Each number is 128 + 24 x the weight over its row's rms, rounded and kept within 0 to 255. Layers, rows and columns count from 0. Numbers have three digits each. The size before them is the row's rms in percent of the matrix's.

# layer 2 MLP gate, 448x160, rms 0.113, rows 129-216, columns 0-159
102:137167147139113128154102138190114166154088149112095139139114094117145149138140143103118101114100101088091079132142116121114129137112121153125146120105087137074107130137111088150176109134119132150139182115087129128096156117127127131114112128116130137153150120163089075087144123121131107111096131102141146115126150093131153108116137112120139138181149161152140119136071102105160122139125143144156111148107138106108182127108125152129174158117097149145125085099113180130094161117110131
102:165119091104139105164102123110182133106128181160130134141108130066137162111158121097113173154132178102125174161133100130151112131137122130107154128118124138099100145148109140097143119141158123139132099132120145153107129147160164135120188134146172113141121136110087118119138137107136131116067164135151115159130141138154129108140135132139136138125103148119148112145078115121126101154100172102103162143131091152134123095148101156131129091109168118142095107119189167106135089114128103
102:165161163116171132104069124114153098115132171113140148092131105197110086112106138131124171112111107114107139105140147119200134125124148114135159112136112062131128084145141094144169098164102142114132168146144114114104144087151083108152106116125132138102144130142124138133158124155131103145116112103118186118140134123125116104125134144142101134144145137109111111118126149125078111176111125138155119154149116112107162170109114137117183162111149123156148102144127149141110109102131120
102:100129131120149135128114130167123144118086152124157133109105138138135122088121086121182130125122130099123159107119141146178156127110160122117137130131104117140143160082125106165135159096119151096112107114165123138145150168187111136130137146113141078162113129119073116089132120137135106137131123162144115120165092122124149158079084115152123097134098140145099141132148112183191111108148109119159101162100125131085096141167131113105172118105147115124115108132108110177099152145115110
105:118089144136142165143140140102084097102140141105098150134131096137151089114114127138107132171096137132112095091099163140123110121170144137140145110071096147123117165141113130109163152078181147159159151112100131127121161148137153097121124113123133174119099149087162145124123142094142138150133110158140133116116108097122115119129115085114167107136108117185139155106116131092133103126094101134145110119152111136140124143144125146085158114050104157113133117162104098153147148167111127
093:101122121167130138139116095092164131137137145100113117110114132150176140113107120120090115103143127154130090134101133167156133163106147082116172160143102125152126143119142124179175142129122132134128135120092149073102172128149111106156147146154163131151122110139110143131118115141079122078128161128103130131113113100106117150153161081160131088151111100129104089095158142155136154064127107131133125149098094106120121143157156123164151131112159174133114124102171116115091100150103137
100:099130132104151139122134105105126108125094103144132117166118151152155103159126134105115091111174121104094134068100151092153130153114160114147152086095135148164141127118105119061130176112143158156155126127129152151113148151140086134154141127133154131134184087142158132142133165141151104151097144173147109117121109127159144114106157126067134164145083127127132177153128138140128166080136147168134109141136143119134114137150134119116143150074167122163105114125126123140128135095132106
104:089141150133107156172126097160142090134103118125114168143126117116116074106123107143089144107166122083155096142146133130162108126110176131133149122130128147142127059144100130109117135111114175161121156112118117125129199136141115163130125104113172103176165135163134083143126150115135119128113128102137124108148106128135136201082117082123131100139090119106118150155104119083081105148130154152149123141143118121121134100103126121127124136143134094087109123151167115150106119125113120
095:131127129123113135130141162141141137089142164082153152119162130142141161141126162139136168097156158135147098150146080123109129064150104135110154129133160155162120123130148113142093131143129109107097091153107117150130123111112101093141125165129141097120114060113132097167133108103095127132136169149148118147114137108195132112130122132136133107150141110083147144116128131076094141178142114135119132137125134113095128097104154100198131142129113130188081161117143116139152133140109101
103:104136137131141098149127168132079124175051107148139120130098126117107146155110120110100140141085160096146155107117120189124159123107124152130136098092144142170096128126101130139149162096145147119154108091111147116190110108135129142143148139133073135142129178158109101130113112148122115148134108149129095123161091118113116125145164180118152146129118141144128109112146157125140141155150167129138140131117097073152126110153123091129154153081163163145144171127127124147094122130106128
102:131106126111148124112147130179097117166151111112162162146152106149095146137098133108109124104108119144125087144172179128129154095186114123129154117115112128154114104096147140098090116108161132102084119103122141118170142150124138108139112142109138154105093110105091150151102098113127078109104153127139135150110127145113161157175149126116095136091104138096183110094130102140089100128142179126099116139097128143157088149159105151160154118086105145126117130118127108122144116123164092
104:127119160112063142121149159130106114152146128134142107099131144117103108127142095123126077134113133113133087120142109134117109116118157118124117154105177181125086105099123139091139088124146122126124113150147140156143131107084184127094110123136101178150117101142107157139117115146108125119124147097165132137097154111129121130134100162135100119141115103196102148148099124119103127102132113115129103089178159090159091167113116118172112125125149175125154122196112173123129152123132110
105:104056084126127150134145147122122103127138127111108132111124126133094151089106168098128056126165092080099146136094137096119150132156126109116155105111134155152108123097114131106120149107103110141096150179102103149102098169102154066155133148144126157108099139101102105128105115126145129067096125146104119118094153094132066111135150132102117143114162121146137142079101104111144129107139122134131151118139146160141117111124122114137125121133131129143145098151185137130138127113113164
102:121147080136115164103103115099103125084157117139139145118121133125143076143136117165161155100143131127153173087168108166107160149143145119154153161117121131111189118142112188117083126120099112121105095126181099119122118113125132140105145144150135151135105154129135127150155054135128139158128138109107129123131134130107150142136134116138067126130155111104105123124141132150120115103120162130165179158140132153130097132190157089120147088088129142143102142152137110091150112121124145
107:122149114099130177130122141169122155116148093121167128121085125143130117134170160133127123120143125145108130118098148104119145115107177086100099106118124116151138072120147167151113111086158118160095159140122135142081159121158129109105113132121120133101161124147072142134089060144127125160126157122151131145125143125112133099084093114110104126122117140116129169167141134083096119122142106152148120137145100152112124139163129141154132132099159119128149111125145187196080137091128116
105:095149136137166142144163139140135091137149116101141137082153098140137110128136083096109123116141105127122136154169070157114099088118089159145125137106105132125126156132148122114151137151120103137169122093118206109131099108136104147109119159191127178097138132140124130087167089119148116115150149161134118145155095134149126141126182137121142111123137171143174142139131133091160109120153113128121134120135118088138140134115131165106172090112123122098128134099078099134177126136113132
093:129137163139121126145139105155145131132107166072127134137109122130123100111155093136124117161081109112152126126132126079133120092113147131144136167104075146153142118104113161116107146141131108125120117076141158106169139109122145142097093106151115148095111123121142140138132102073160113134117162176165100114067153172137168130098144127072127092123174112111111111139124158106114121117099104141139142125116141114142091172118078122151196150095105150105105137117137132130098136129117139
102:112112142136143071146122116116103154131117131169138172101108091116092188095130139148053107153116122116156147130128107153151112133133128137119146091138134156142079118108119068136122085163170133135076133122133161163122146131143104161122126123112121121150150132119116138113152108134100096137125119127130155138100145109118150120083112139096146092114087140170124154112139127124075127103130126094176132151064095099140129088120116141146127115147158103116175143136120130124120132126112176
106:156075115134080161163111125096100155115103153124105178107097146116108147121130136135136137140125122121179154101112151119093147151136128148099129109142118134121168164157133109079114129135102137122148172107113149100120148151126164131122125149110158108088152129113122159145116129162117147157135117180150103113110111138163097175125134193115092121132136114154159144115115112102104098107126181131090159145071156153108125119131169135115105087108106172096144152117133121154133142109148135
105:161171138112111130134143157145101136160118134140089134149119135113084133127151107139114145136157146113125148118108113155128145171135134167171116155160103102140116161146164113127192071131141142097100132122080140081091111133152146136171082131100125129120137132131110143148114137100168149125132096139182186097143144099084184159079121131111124126141112137119143143119094094129165145127105167089126109111110137132131131154139109151134157126126107152121132171116121149165151089116119130
100:151115134120161145133113131096098145123150143117089146142093146087140160083146144108102153165078117141170172139159122078121115137141103131091148118147158119121129127149140131127154154159115159115114152118069149107143107130116111153108147162111114105155123150123115132161147145089141132096115167171143144109135115148120114146129116112126110085094095170150151111103134152123127064151152149067104119170134105121147117123166097113088114151143100107158122117102156102123126118171147147
108:123124148119142146128096133162094132181146129125150129133116138165169118130111092117114109099121107073085145105133118119171113140114180153163131127110108138099117111164112142110145132110145165159176161136145151144115157125113083144126136110148120167133131141117116088119144144110154120133175125166154170124121123145137182116144122132102166144110144136143059153102113153119161158121123171089114151087127142175188150117121158151110124128113117093126141095134122109119155170112136122
095:110106144099164143110144150144127105119140115141086156133126124070139105110087115107083085107140136147159129125153165081137099122167136139133115124195084163130134161095111144167123120094155124144159136166099111114098154100127094094113111110124170100117160147115096106137141111117124131130139169186169133122119146151155098160138143160128108117146135136124110153122138121122124130096138149089131060172116159141133091104132142134113109145151094164129137106123127130157153117122124099
101:147102111133097129138150086095141157164101131142114098140104100134125111107166111129129152152077136105142131119116120178121187135147118142134132105138123121132124121105131096134140125112117146130130168110122143115140148166128131173114114146101108083110089106082119120116172123095156094128114107142179118108127167153119165190096086121175129120141108112103124172095107123143095139112141144096143150120123136140120159120105135154096155173118072182097161141101151108138145142146151115
097:148126098156164084106155101148149118112085139132148173122101132131087112145144129165104123112112131096143133148151141131149120049124116175093105110127157126120132162132162135147120115111133169178128133133129154122147178122123088180102125156141143186155106105102087088152157128135165143181128145099137121110164117140170122130120120113136135143131108118103148156095109109127108124164134138154167121082110121176135126139115105138168131139113134124162130135125135162113117117128126181
102:126154130108092122146089127139137114125163156128089108122089118108121077120112126155125100149168183122105109111158142148126176160094145140125184141098047124102153128113154118118106134131117112156118123136136127115129154082118141170112101139112135126182137125156094113100142166138153092197150145126172118126134131124148096106135101114133143130153157116152132118137115116143123141109089101153143112097104120143167132124152105202134117126105109098120105133119129154127124126102164119
102:132136177156169101147129103160144118103135153141132174154155131124132111121144151119089131086118120133137096120130087170147148134122189122105177132150102133153127159108121126100160119112103172152132176120167140166115114125130142098126116139065145124141102121126184118114141151129083159084105145076167142134119146153145110142128132102139115146125099151096089110120139126079107143147131150130120086151109115116135137156122105183101136148116133112129089138137139077162148134118138119
102:143117093140135175116146145103128114110124166126124122120151084111137109141142058128105102124147108150148130144113110084183134132128202147130136114108114117147145096099124087116140135134149115171143156160155136093068161163139136104156105127175167148109137129149128100143105140168114110141113167177128110145152124124166133138092122104135148158186146104178125149155109144125124137111153132092111114103101158129111091154138151104145133125130119131130131127086141101111162147147133128
097:085146130138148158138132137129119120126139166165126146135122128107167114080120095151145115120124127155137114113108121128126100128166125146145120077113100139121147152138145126117101100127139161136136137132118116128170079076091146151150075123151164148161140162121120165123166112138081112171104150166183130132109133095127146112117112136115124110110120101170114115122137109183081119113138103119169114180133149148107090137127132105101147101163097137155134123066146100162141125103094159
105:145135143120156139107164142150129118175102121167159127100150127110117191116108104129103112082152153078132197123138116150157117095100099180133152098175140158078121116118128080157149105090149091145145118104107145146111134143145140133090181102133126159163101133108140135099125110134138124142160120137116115135078138117154109146141140113142113081100149123126119144129107130119081112106171141111164114144126104127136121139129148171119128112118116103127145172111131117145145169161116098
096:125129096102105138141141142117152092153140128126092133090127122107089167103169110137119160108131095132136146153095118128125121181134143096165122134122106106131138149114112095118134125075152138076135155109139087162113179123122157130112180150116155109116110156057123154109089104082159132144143105117120144104146100124131150145122169120129134090148109092135112132118108124123075130140103177098114158155110133139184150125116144162141114115072128136112157118108130135108104122126122167
104:082150143145096162141107113121152115099159149085148099137132095146154159121147105115111126128144128058151167107131103111142103139148097093129129132153116138156150124149131154163129161129081151129116138153103128096171120116130146168097127142154135118164111164090115121133158119130099094113114129113159166133125149166114138133134117115142170118171137116151143121107126096123126110136188132109134131151148112088116121123096159084140103113098133111114110107125194081171128087112097158
102:141107136144115141141164163136120120132134085111147103156131116117117106115079108163146132133110173155134113142091155126130099157145120148150127122107160109133089095121157108162132202089143190128132103118104145100090151112110144143132139099161091111111123102123140165100110165118185163128170157119104095101141152114133128146098140117101159152107111140146146116094126115131162161156166127125165118135118104123106114163135142108142118105151159163141154115073108090156129142141157127
101:088164105132157106113138159128137097127158159097132141092134182121112116082118099110144179148113153134092114133119151137125131118135113157136106111168138123163171133104105145129143120127140153137116084152111136109120117092103137124127122114117117140075122125151108117133105137139098147111128156176116150123127137061129110129100138158149113185143133091145140145128153095129090143116194145110126123109124126122143091131123098088154088148099141161109143154090172168126187133098152110
100:148145135139120129179097106157128133100158140102097075107123159108138159175155116141095140144118131127157134142130146114095147100103094137123128108157123125144087131147122126121185123148126162151146120160135137097142109095108079141161155111138137087130148116156112095157166089160128112157106162134121111144115166095111144082154109134123123096141137130158116138119078135122096130137141154137076089134125086104118116189127112092137142175113111149114115106104157089130133159150122158
089:148133143148078137148155150085154101133081155128154111151116154121163158122102147131151109159114154137073105126119124064113105092155115147169094119091157142163097110166120123134122091074113149105127103139133188131142107139152128123113128123122136182101101119127101122120142121142114097118141149132122145134139140102153119141103156113149108174158097145119161172160090100162160159138125161116151103131153152142150134134101153128155171124123092128100127117140090128153142129105141106
089:112132149166132096140124131125168127142082121113131089140128128127147113123108126151122128145129124072075130121075074158143123140136139106127142124073119144132118131142135154112156166115111110154152122123139102126145105122149149122160168140169128104149134139147151112121117133095170097142120155106137118100136139139107140119141178123146197071095114106114101130101148138159178107137138148112121109182149107135098128130087142149111152104139113092121115073124183068130132137102128143
095:126128149166147127106092150110123174115089138122114088094156146149141107133119117111103114166108118077108126103097138174134115102120099119131108101134150101121106125125099120122162085097152149132110133171114083125127161152145110131141161146138130079115139076121081147100121131149115159115155140102135127109156176088137107154073102102127111144123149125103171136157168113121092134099134139142138118139147131110115163127142128098125144119095141129127164200143109149118135099130188119
098:112137127102177150155113058142110129116155151144147115145087142110071105191100156121102164096146164137119116123114136140103136131136147098143143128132133093106145132130157123148154093100143122114142143138105181090129114157138094145138118141109114152166162108122101112142130162151159108124101180106156114117141126071114144150124124095169113163141109166127146103121132193114115102157160144122128097127100082128111128116127105094130121146176123135121125160132172121119127111141140137
107:162143147088102132131129107112095148158164124135095106137101076167130095125118120162124110103074188120151126171131139093126096146101152155173114063079111115140100106169136125139109136151152120101142139139131133100169138139139122134146152080120091130110126117104117143130150122117129116111093115120115096118131105073168139134111124139122153147179162145151127079107123165165132156118118128144124133083093123117124126150138127140088121160123113171143139120132119112145117139175095136
105:113126144098133156110184125150126155118157115061114095140086145127126098156157119186128148130103124126138175127123106135166132103147109147096135123138121118145172123154160162133101152089151125131105116126174113149091128056120118155096123077139143140125126099144092131136136170113109156163157158128170104115115142143146116122136126106161130113144114094137124118153108145084130135141097129093118113105124125153151128133166101127160166103090141160112115142140101122119176133154105167
112:117140107186151110095116138143168126100144140138114130126167133114166172155143102145134127163130110085120148153134096133136115114173094115091138129144143135105105101181108109148171119114189138119123175143112142112107114104159148151105108136133103122108130085166089118088138145168162106123110149111116175133111169113123091119123129122097148169104101138168163113127093143093113111137134123101135123122146108133146115107088123077106151092128144124143133121133143180099125162140143106
102:123148131147125146150099086123164141154124179118143145152114141116144137171087106122180142124083119071140122111152109144124126130133118166151156124130123156117155142119166116163192135093129138065135132152120144127129118114111135119116112172153086117120154123130111132133177137130071163116116107111080148126119115071167139111145140090158117135108105140126112142132123143122142150126165098148124097108134146071129133148112109151100160157160093131128134104145144097111138123182095114
084:111179153124074154126136146126129116128144091159138127112167135133156172108136159148117124094148133108139134102121095142105132117173158078131176133107180182119110110133125112118093144145090096139141129141138167128108107119088129136122113170161099171140134096124108168153130140100068140115115132136135151162147133139146112143146141147085104128152119145128124147123132142082155095102112104118098094105122116137129065101140138100146091124102146161128117096131107109115124125149074107
084:094134132161083146141125133133160112151136143131144131120096079104135122114111146147142106145099110116129115118113120094075146122167160139158160146121192125140164100073139131148137174129106161109124128154099154159089144110142139089149119148144121180092110124171105106149151143160155112132127111160120141145100095124116111084161167120104129134157110083139110142104135138127152152104133130108160160137151110153174065130115170090116123122133121125127136136118181100144137160132122142
097:120139138116129118112097167134166108122116143151137118103151116131087141071138114078136088114142103141160117133140104106113128112134157125076124147151140103169148133069119169154122135125096090171129148150131135100121099112132176159110103115149141140129063167153093143148107114150084132127134152146140141136120144161142095124132111140088135169175105110130136090113142112100137137121147090143133154161093172137170100101123092122122105140092129148127094131099119123172133118097111113
101:123106128153131141132140119072146155120135147179136157127166120133140085150114103147133102102100133152162156144139137128166182136161119180128142079156125155142125118118111159095089134168081160111174103156170170096133122153140148149121144143128121116136150108107155132136155136103068130131122167168166120136108139103152130141198103148119099116153120169130120117125102159156117132135148145127103122105097114135129156112096146104144126154147151131125098093109119131128088091145110137
097:101132169173116123169141079131125107108164134170153161127189106147122093098149121104117099147123125130160104149132109126104110114100150133100125087105136130128110132156133136088127087137166144139111160118122110139155145116149185096128120173141166173125152121138106162109154113098112105154112153105079127111098081145155103139130099135120077137132138117158153126152130154118091135110128100136124138173111122109127120130103083111120100077145126126137123123130074112118107143100143169
098:158115115122138129134106147148138158141143138145106084107169163072146116131131143147141117138101123115140151117119120082108131139143132131143082135120122117150056111178107127144151134122126125094111147153118133109107130158114192119122154145165125127091115106132161172122134135119118104064144166103133123122134112119126123119086111051108088153121126109130106119121134130135164179132145060154137163145111106112072140110134123172133087087110152127126139143122155137134136097117129132
098:103114110159137141151134127119169107113096133149116124124123150141143082116142112111092130136140141153103153119161082133159149133144143146155109110120137174127132111105135078139140130108117140093150118164196154134124141151097145135134146161184088134147131109135144147127165151117101152079100188156115174153131106139174152078129102104142128100129123143109118130063115145107159124167197122135109099093133162107114121126120110134118131105129125116127154114131131160099144097150153106
102:152122165144135155114151144089076117136081125108134087133099118122102139107131156135099133095138145131101092141130136103116156110117099123105098081118115128156157116136111168137110108133148113139077119147116157109166128113119157134151098116106128088142132126113139163104167138116155130117149123119130134168158142125142095178127090100107120114110110124150156132168118100141126113088185095115110150079114153122115131134091133144125121147082171144081140194165127143169132078136131118
091:132147102128117130083124193127142075102112130119132068119146084137129088150107108090106109076148149135119136114099147146135134114161113125117125136146159122104098116093139124104089121155079159126151164094143125125117068151100110114133124167122146150122123131105090123089170164126119119106118150130139140071096104126114096119125135140128095157158083128144145167119159108150134145120130126115088139115088139105149145169117165111118113081141129145104121091141111134120134118089154150
092:109142185137154151153168136107145112120129107136135143116126141152116122157117111137071189138176109112140150145135055144145136126107099121083109169149093143148096140140137150089199125116177161068097139141134128123147161113127043104127153137123129134149134090117139147092148159109136141141113105104128110122121135154124126147129121112142114127084114114143128138152110121149150142186135128128143155130115145115127168147154137132147149122140084129135116099142137123097148114109154121
103:113125130123152142111140136150162121133106151167110159130121110125130123119109094109113099135097135145157164140107154111129152148144142128118131170056091079149098097141113096123114109157118138093150122078109080128101138130140145070114142125108130156113150114121139106154126137119078124132127144138152075125158102122116175145138078173154136124134130127138105119128100177117103131087155133143110141161172117114105163094147145155124160127143131138104163113063166129099111149155127100
098:109150108169121146126156145098136152117161093109154128159154135101103124130151155173148104122109126099129141143169105116128189137120125124107135106141109135184135078117111098155129128115180132136128120119099153136105192124147103147132096077134179158110127106117074132144147111141135154144128106094149113135116109140131121149065118087139135141153118136143130142157124145116143115125132086128101089122110125143153133143107101142171147161125056128111133148140163135141128149104161080
101:131127153109173140131142134124117093079188164141158131127132151161179131113125139139119147110136133162107094106160118125104096105142153159163143151109131143145120127137151143110131117147118116115140150146139148131140132111104191119150119160133197129132122107118108131074134145082132151147156142147159169162131123116165141119141145105125098133131125130150119116128129097149155109116144144153088133105139163191138145117110063150164129153126138109125073137100170161166164111138107097
097:132123132118128136114128093152203171132142150156118157113141090097118119161131093125149105103135173147114107103115089121134116131135132127091174133112150149157113097133120152094117122130170089101171109100093112113077120158092140122133141134130095127140129112139137124126133125103119133129142153145155140132113165138152152153156100086122109110164055148123108090151146165132118119129110163166115126175151153145126110094114136104143142127125135108133078080092168125086150121095120144
105:124107112125112102119094151137126136127124172162108162110146117120159138149120103122151153120125094105131114092191161112126115145115189114174133113110161161089166102132132146155143061180156067150108080112130128051116120102107125139102097145108118150199097092125139168158138116130113133122127153130128133145107117136141092118130128134114157088111121103099125137165116100109141109148129150108137098139123149135126131125118128101103136097131098142135146095138122159146122139127106116
103:120092116154146108102130131126165132122180126137119072189154117143101109122068130121092129111110109102145120157089156104127190133107116134124124131108099077113116114132116111157145131146103129152103111118146152104158153127107150152163129125137119136157099141129086160182113146113123110146143129093117101142093137087170119113123074136143116158152129121131124146096123157132166125130103091152172121090103125141117187094130118126154157102122145130133120168117100141098114118140138173
095:146121124156086105201121148124164088132148114141124169119057099123116115125145140114102128121141101103174116149143108106091154159157154124105096103114147145148109159124160119106165128143147165175144155178124118142125159146130116147129129154118142133105129113117113118143133138179129167113056141162135112091133121140132086152107141134085146124105141118132124123109134114159104117114146111144107090120136120123137123148135153129102104122147106109124172097110142160158153153072082116
086:119134148084126069105108142126117146148128127129085152115132122171143127134137126103102120160133129167114152076110145114102112117157094143145110105110157151157104105099136106135151104079107140133102093127108108124136124123123162153151125160134104122100161124147158114135142114146132120143141083158112130185122133099100141118155124166127144085113142158134174109112121171116109109095133171138093106091103043108159087115109149126116118116138162136107162129124078104131137119110152099
101:140139109125145148174106129184113126125127072150128121095117103157161105135132166093136092077130130140084119102061141115162146132123115155148164139167138131098099108150135154186087140132113148114104143126116117111110166104161118127122148156129173140137142105111147100126149141079150122126119154125088109098150119094137122124097120122151177167140114119090130105115137106129133118159129128120119121162143118109150126150143187152136097178143131132170175150109105102126140141136147122
107:117156141136133148122117139172099129076164179114146116097134109110070131124112145185098118135153121092153132143132167141176136117133132109118149157136154134141153100113131140118145147128102135117143111094156090163118132109097122118141104126135096081099125095125136184096154146120123175095125169095128120142174113116117145113110132102110141132131163178108147148095126055118148157114114121084129110137175135107072106130100149117139144103099157137125134125120148105131121147154115132
103:116135112144104091147129106132186117128168102179113120155111108149138128125159104134167112144148111149158135162079094155135113116127100138104085120131081109135133139106109105122143099121144133105100163130155127119159113155110140163099098112095131073163097139129105129136129123101109168117126093134161123121133133106135117153095191154098136105166139142132140115154136146129115155131101100130122162137102130132174098127185143126128157147138135171131094138129205163136104142151106125
097:131098127129117147160100116101132116149156129142123158078131165107119151108085147081091131111121144137173108131140182124117145115145170113113111114143134081129068152146125101131105169140119109135071153188144066117145149116132147111160119150158113116121128147121154109124154130110128121109121163157178122145113090119109123140114123117125126112096157165096114137139109165076087142101128116117125142139138120071101116122106116120118109121123127181104144139122097153108115130143177099
103:119132131129141162110136085128133139111145140087150166136142098169167118161082168129117115104091138086145138134143107100120093079113122112109126170110096148108125143189138128133170168116184151101085136135108099153094104115147117149124146128123113123129141154138142087136075126157117158114133142140123157133126108127131142167137123084157124169132129158152130131134179132117145122138124119096142106143132131090124138122127116120084150120093127095191184121133123111089141160104155141
100:153126101106143125142138110104136106116090166123118139146106134117100116151097111132133146166124124146142138108170122144132135136136138153104175136095112131158149119118118116149100151152153158110171097092114109111063147123111155135145169136169171136116124146116172118098132108088086080131146164158114140156112113137128157120106096114131113099145090124131148153144076115148156073115139150147125147183101106137141142078124119119114162103099152109127109119122100169129109138055141135
101:132093158163100124105125102121170113190097131142108115101110106119127091101139118147122165154110134107165121139173131123164105131147172155099184145146127089137137160158144139119100131140125151136145111094115136118126141135104146165149130120124166096133142097149161128128142117165139143103129141109146147106141113153201175163112114088159133094147151122090096136114151141113137142128124138091175135101157112183122159095143116131130169172090139145105130151145123129155146137140096133
098:102146146117146168155097182117135122114173111100129111117099158152174143112154150101137150125083116099145128127108115139133107143145116117158142165117134117111156127104097138104124097142143116087111127129123100107156153094072137091156138170122125110147099121175137163105113100110129138066074191091117116092132097127141152123115149104119137117125124072116094164127121149158135155121136122091155140127150150134119138138150104137149125141107115140123121143174104097166070131140137130
100:135157145142109148136131101097140139114126151165155099128117127104165104137154164117153143117138129119119119072101110163122159132117121146120186142116128146155108143097074141119154053131090111144131119172169143136117135145150131159135129149136144109142126108154098174143116149098150143103125162143115126142153152117118133104114136121074170104127102154140125152137128141154093167116162160148097136135155147140073119133129166144132156169110155177152098108116115086140107079100129142
104:134137112107114151104101156127140114133142124138115138139150142134142114121076136081150126163106075130153089112116132131117153102107135131184132108124114123135134116111131115133121142105102117169142125130119139108160155170123144102140112120118100135093122098098127154133089120100117118098126135125153117131167135068136108150130111112102169157057151081137127177195081139086090121139135121085108110091130144109082160155132151164141135151156185141109146135159147124125129102136148149
106:124114157089130154139148106110125131136125158162149105067166132135140143147096165142114170083131128140139092136105110141087094123126122133125166132156103120135077099103152102114143124115142135081142122145152161125148097106171125135102118128126129112116109161087118138095151133112100129122124148137094154091130141097084157114128122158108081130145039176136158138112109154112106142105107122139130128160136138123148155102168104140113133093117113131127156067095149146148124163138141128
106:152128089165117111085144170130127138098145116158158106170127147162112136160075108111148109111128145173156089120102132121143134094151136111129123128117109156080117086130101111123074128121114100163127119131086089123165146143140164139140112193133149157113094130129106155133123131110104136094148167114155151115097125131158114138095086119157145151088141112129164152115128141160112176143113105159133148163138117159130138118096092144170141093163141101134143159134102128139162115135140116
106:127143108103113147157150135100099115132141123147138100143112090149152116053127094135139111134130116172131146129113122092117108133119147143112191117114115130092134084103130079107128154162169133130154170126181126158115096139125132156123112168130151143166137142123078108128133098106141096164115152122115127153122110142073183115128107143142132177157143105134123060113166134111135123154113132169109120168109114159108135103108182138133123142120109133101116115157133158158131143130114133
098:153124162110151153147169127118130112100112200113126099088100111108128120090143143116101118107134124137119105167115103128100127092119167139155135081175134161151151164174132092143136128153115129141125160165108098161094090127129118119130109126143148084104142100101099131156129123122127169150111125131137138080176101129167142135120105127080080125106092128140145079112114132116135077095145118102113087134111112093162134134104113091120134113141146146130150112159143120126159126111084139
104:131117165158120125156133111136136129121112162095108107152120141112117143125108162131132118106139140129110116108120128136093165142128098133136142137128122145108106129103158150155113076141117123139090140089137125088147195116124129154098131125129134168089156146133102118129181091136077167100120162109142095153169109106146117121140154123136119102149146135129089108165086133125125109120136134125091105123097183094159089130068114174101121126123198126105094114134138107094174135130093155
098:164123139123086106148156139101117140164151114138136148127118119151134141111125144128132148107102113097112111146115101137060108136118059117121135156130134154119135140104152155116124130104132123121118113141162131129177178121125116156106147156120164140112099161123073166128116106144150161146133130151098127115099166207138124100125131141130144121084129130100159147099144145126119197143128090156144119146117123114156170159178077158111140103122112151140127137134119145097080101145126093
101:096156125164125152141120182076126086085100129086113151125121146117166125149129140159160140081112106192124100170141112140122104108113117150125128094146144121163133126145108109153163142133201133122108159152109116160104103130105132092152123135124109133079068107120126113130121087124178150121146137133117136123156093154118155135138131131120112144154111126146119086132144132119090121119158140120105121137162148102098127102095097144118152161114093130167116126113124124125145133141123060
078:128110113123112099140162096111121109073120131104161199141144108151140099125137119063159178183124125144126122098131134161074136110162187157112161106130126130105172128135141128118134147159149081135147131101171122133155140107093170152149114131114121140151124110139136089116129130156177126125164101091152118098146102118141145100142117126099128128094166176140112114151165129144149150136101138136165118103102177154131090122110114093138143144123138107116149127127126133110125118125143137
100:157118156123121151126130104161133144119111096160104140143148094122136155137085090131094141108125130139142128123088171127088099129160113147100112123164147119162086101145159119137129213158145126176113135107113114108120118100140143126109094114095127166166147156102138109144144072148114115070140177138072082109163137094134147134149111093142115093122133096110118103138148128122117112115119113110155139139165111108076139138090142151108153112154103120145116122095126131126119104107119144
106:176120075099140148089128128130135104121103156147125137114161106189147095176124140154120113120130114144150091140096113144157096091076136132147120111125132123124115135138143106118146069126112126100150156096141187127104123132139185109108140175136107152160116095119160191106148124105110115136104143128127101126145099125138152133138128134160120200079132122133154147116151136147139135134144174138123121149146113139112135116149123199162133106164131128131112152135106110127122135092122156
101:100120078129115149136086160128111147121104154135130121136139100098135089127156094136167132123168163114173127157139135073114153148115146120116116116139081086124154119129155112108149105155174100167165124124129167122090144108146118149119129132148141137145165115126112101156156086105141136149144159154122152095120115112143147122116156132105114168103139127164131112098110065121105107139128155103154139114153112119134121166145131086119117088140154122189069156146095129126139152090117101
102:141169130197102133125152097160104117109144168146082116159093110143128112180132140120131103138115123109138126144126139119143129101124118126142211090139113161123157143145160152188096105152182131139170156144118133128094087183112110133157111133102136174127095156084164131132104109138115113129113164144126157150141111106126097152155187101147109099138132151145148120139082110118147143121106139095119098150120135096164128143136129142114151130151117112123141152128135115120133141127098125
105:171132102129154107133103214125111148167116132104111164157128138119136136124098109114115099112099159150121083106127156082116097120131161107145127121144152120108104125130119131118096167178121124105133163124077100108111150113067114165132143144167147112069086119148146150084118126101082132126126170111183101111105135152139135123167110128141140092111123109141128121098118128126118131130121115095124117140157151094140081106126127102123123119153131161090135092146120132136119141099161117
099:124123117107149126120135140149110116117118149179142118080131137104144087115101091134148111111105141121154120122145137134193146126129145118153123104127114168120135125161144119106144087126141081152132156113109115101161123140099089120117143149141112142134102099139161182196105161111111132149165127078171150146079116116124109130142147120115115126121088103084109130108126064055120165138139069131127125108172127152158157113138132129136123089129132147104139154131140117100096124112131127
097:132131107090172122124052129133123134139110163091087153133124093153172152119157096092103116102133149116134114108125099099112123118112116098161123139120153142105113138131162144104092073167135121103164155129138127133143130094082094137142131129174100109154123116095067139138126124116117124115081146149143128169128153139086098130096130131126149128105129119127124125121133128084141108142129166131090110115159190136109084116125111121104094162093169154119143118137160131105134124117133173
099:135119112143174120112132118150140154098121148125170128115118098149139144107127112095125129123053147165128160113070125101120145197100170129147162146158109123123116139092145145105124137136127131137116102143133099110108149088140097143075131187191119109148154159128108129117162154111119135138123159133117131117109165109128121121123103127153135149156117135117143184109135123131142123143169124152075159116163139096129178107134143098109118132141145131130090112088147127154090167154151121
080:121107141109114088112145132123081066097079049147102103152139115132104128128101154118123138062138110176117110134167132142127106128106081139141127116117135147141138167109121130135157138100121143161126124127094123100127147134147112147142135138089172112128145112115187143130129134159140131129111145121163067143148064145108135146143090110157169111111119088091115089132148100158133108132169136104114104104119128123136125125129157083126115123124147163131161152130128107143129158104140116